Part of a small language model's weights.
Size: width 448, 21 heads of 32 (7 for keys and values).
Training: a variant of SOAP for these matrices, 322M tokens, 4911 steps.
Each number is 128 + 24 x the weight over the matrix's rms, rounded and kept within 0 to 255. Layers, rows and columns count from 0. Numbers have three digits each.

# layer 6 MLP down, 448x1792, rms 0.0759, rows 420-447, columns 1568-1679
146124122145129127154118161145149151126105145156098128112069134099128133154153142158118106160149121116138126106127126122113144112165134140159125163176111138139107130195115132159157158149165125125138184149102146101150118160122122138142184143088120162166146107110105121097153102123127123122160127125160164144141112147172080147137123089132
110126124140107137167106141125123098114160070147103105080120161135146102147085129155116136159148133119128091144150115094156118154118159153133128088153155075098055108158086087113165160133174137127090121145115117156153120179111145142102172109110114125131089102149157143066145151116133134148096123133143149121154160153093138144118125097129
136154138131158134170100141140120127130124125130156139135172151117125118115142163120114146113089120102151147120111143120132142160146171162127110129128114149162131107103089101139145110101138142165140116115172142165141106171127085175089129129127144141103119128121111133109151156136143103152162093141114103157087180157144147126081126134151
185100149113135138135121123132118111145141140120165110108157143102092137134116098117131136112112143179161171090120170111168157149137167138138136106149133147097110135123138149135153121110123149140132139108164138135146127139148142162167100105166134103127130097135121136106137115138097102108175141143119095137140090132178117112132139138142
117149119124174139126135120145143098136131130142100149110169157143145125126205101125146097144123112124141109144120121140103113124116141127128105136146080118101122145126131113114172101078164105113104104135111145148111109098172120112101114126155132086122141137089161149096099134102112149111130099115145111129142115140112133143126147159145
167128103136084152158193156111172105144140117143156101142125127137124155145094149130132134128144172160163143157119133084163162173175147154119096148069169123104107120133130163111144143144112136039143130134159129164101107161099112120112132081127090111113100102109117148157128134142124120137132131172117161117125096103110167158104144140122
158142137171137066169100087130106128150150140162120141135130136104150100128078180138145135153149128145112121157115164158115119111153194123119118118123174167115120113099140160125140139155161102105108112110081082121127099140097094166126142153133152126142134131113159128173134084124098175121111113133154152123132125180119178173167128099125
127170100120089180092157146123123111085099125150134088195099100121124128123067103123105137151143152157123151122122145140124096119115140102156152128132128134145134119141115139161137082135132104088175131137109129139120125153129124119147100117127063119132106123137138151114125121123140121136094106148162133113101150166132128175113116165127
159123104134102169118130096103161141132128150159162166144151133114113138143175125123150120113136143162128135125123100126127148145182113110144135134170126145153100118145135145131137147128141111155143131149166127090125118138130158152185110159153061143128160141122121141113125142105141104111130133086120094149164212134106155169072113077125
147116131149130119166144161130143086130131169138138118093155138161139102143134125123139141161127109116136132161107130143123134113154105112169149129138157121143137152110138149138120131145118160124131118159147137084137083125153151107115161171138146116131177128119120129200147104133132082100139096103084123151093160139146133139168147125143
134169110169179139128126151155135127121138159139136159161134120126154135133125156136167184153107135168140165118150143131135206117097134172103124146159144121125148126146103123080132091132099197103097185122149127123152138106111121104176132106112206101125061109134125184125127118115138162140142157105117138129144146176160093163134132124120
154117132104178169164136164146159131063157111140173141097114133138131105138055110150161125127145134109186125149104096074118121139106143115125128134132149161132126113179135129171151134145103111076158172126156169171120120157132139120121157164115121126125140101148151159077127157159136090110156177100125093140139073138112142115156131110135
130113137112151145118115175152144102118149139143152095091121188137136111134144072134156154162166132123107197164115121153107162103089090131129160128126087145085152155105131153107142142067152128111116130124099140144156153123154159132134133138138151134132132167152112135141132105114099151110116136138188164149138105114164138105170133140139
115126114132140138159143163105138159085123174158135160136089111148109117123134128140137134100125141151099164134139118125106103091158138121137144149163143154148143170160115132125142135153160127179131130144130103133122103143108147071105115162103140140114153097137112096135133100171133154189131111156179137101081119167116077130141172147128
157145116061143152144144098185102109091116084109088102101109136094129132115132114169098097112142125110129143107119148147093136105146117138136156129154099107156155092149161116121148171104189108183071116140076121177087153103118138149142122110155135116136131169166120128155178158164137098113127128108157117143154126139118121142147100129130
148150164146159099123138192149141156165136148158089123125153085141151150130125151152116079136107151109125131129100129104185132188068148152143145135166103100112147154091111168088129160179124127113129134152114138120143128147154142167123105147135133089095105124100131141137109134117092101128088119164123148117105133148149124119161157065115
120116141130099101152132101137121152150146148139108126105101146123119152117101137115120071114116140126161118101114130142109103106131158099158157140097140123143097124121119147129111117140133113095163158127203150081114125144122148149117157111139126105135088113124131099144103131121111125092106141116128075163106191148111156126101137142137
114154137090108134162128096123134118167121097132149138146112149111152139104113087148086111149139129159117129181118123131100139125118181151092128167126172140137115146127123117174140131134179135121141150097134158145163095128115114112181120140131102126114134157122148103109109160125116086111176133156105156162172108124144118146136109140103
116174160112161159134157131114123098070103115150131171122091147124172134144165116139132128108162106151140157127125132142128106150116136159165109154151146154090130094172125163117073116162176075141132157136162111122115162130144145141161130120126155115143141154129103134106141101142124111170162126118104153166129122106190176143143135105144
129134133174200117104134125125137190122154157150130155095106108145118145094115140144175089147098136124150136117149140171120143110112107173128151129133147129171151125127163130114148107150129070129126074091106106141106141140123143074167132151165076148138089140164150112104068119140153168125198141145116116127142127138130121176138134140110
148159135137124141123097130135097079173105154116089146154125149140128155149157161140121148072090086176152118121108137145108151109130149118122157110113129127138138134164121135118143124120122079087133100138124150112155175151104122139111114141123171130146101141142149125140090131105101138111124065109077108125137157187129145162130120128108
146164160107124122119112152116134122122165120106154091156141150121118109127149170172111135126134137128128141123148122139116215109152095108161122174110152160081127156108143108158106098112109125155140102088140102132147136165061158156141097124130133149114152133138138112147130170114167121116147157136162113173110117142119119107135102154106
106113099103134114120122130104114158157144148153155140120127147118091104147149085130132132131120151118090106116143112144160129079142157107107113137137082146075118119146163162163118105121145076165128136124129122130150138126151136132177131109105111164102155110125099136158137192169101138100167094131126074134138150115141119104145133093126
117153111149135109203135115128136118110124121111174075140130130140136106117163114076127141147132110138149163098142114136110146173143133163193101139120106130147088105160182111098109128121141155135135139078147129117104141124087142135110125100133049113127110149137106096116160101115136128165124160161136150157128121115128155117149110155141
119126131125108105166137095147152153136154127156130163144108064131171146132083153099137150102124153122146172142124135147150102161114143087115134109104173151158075156146172147130150124123149134114153159128093172093151140151112141107168134155123146125144093147146124186091160143114131161117123122114161120137121161146124116103139170136117
054209130167125087138133092066129122109136133145160129108144103098155120173098146131115139121137155133157117099157112124075128142145106079130104138092136090129117105126113141132147097154154165105157115109168137153114180115161137090110134112142155089135107125147119182133143122136123156133097127100126115144129116120130145122125117081122
165098125146143135145130156156132136139115155154117144135174125083112167119158093127088139084163120132090123120134138155129179135110116136148117137148140138109129146127126148122156112122150116134112124099111145120133121151125112125162121162132086140131156160145132152138107144126133125109136070174112148084102125109076094157112107077123
164113143133088161135118162134151125151091139160106094137111141112142127121131112125122139131140104116168124128123111158140134106115104133071141122168105126135133124147121133129084121128115080127145111086134163141128108100119138167117146110138163142114094162124146126110175133139117067125157122139107125138127127120131150115146102120096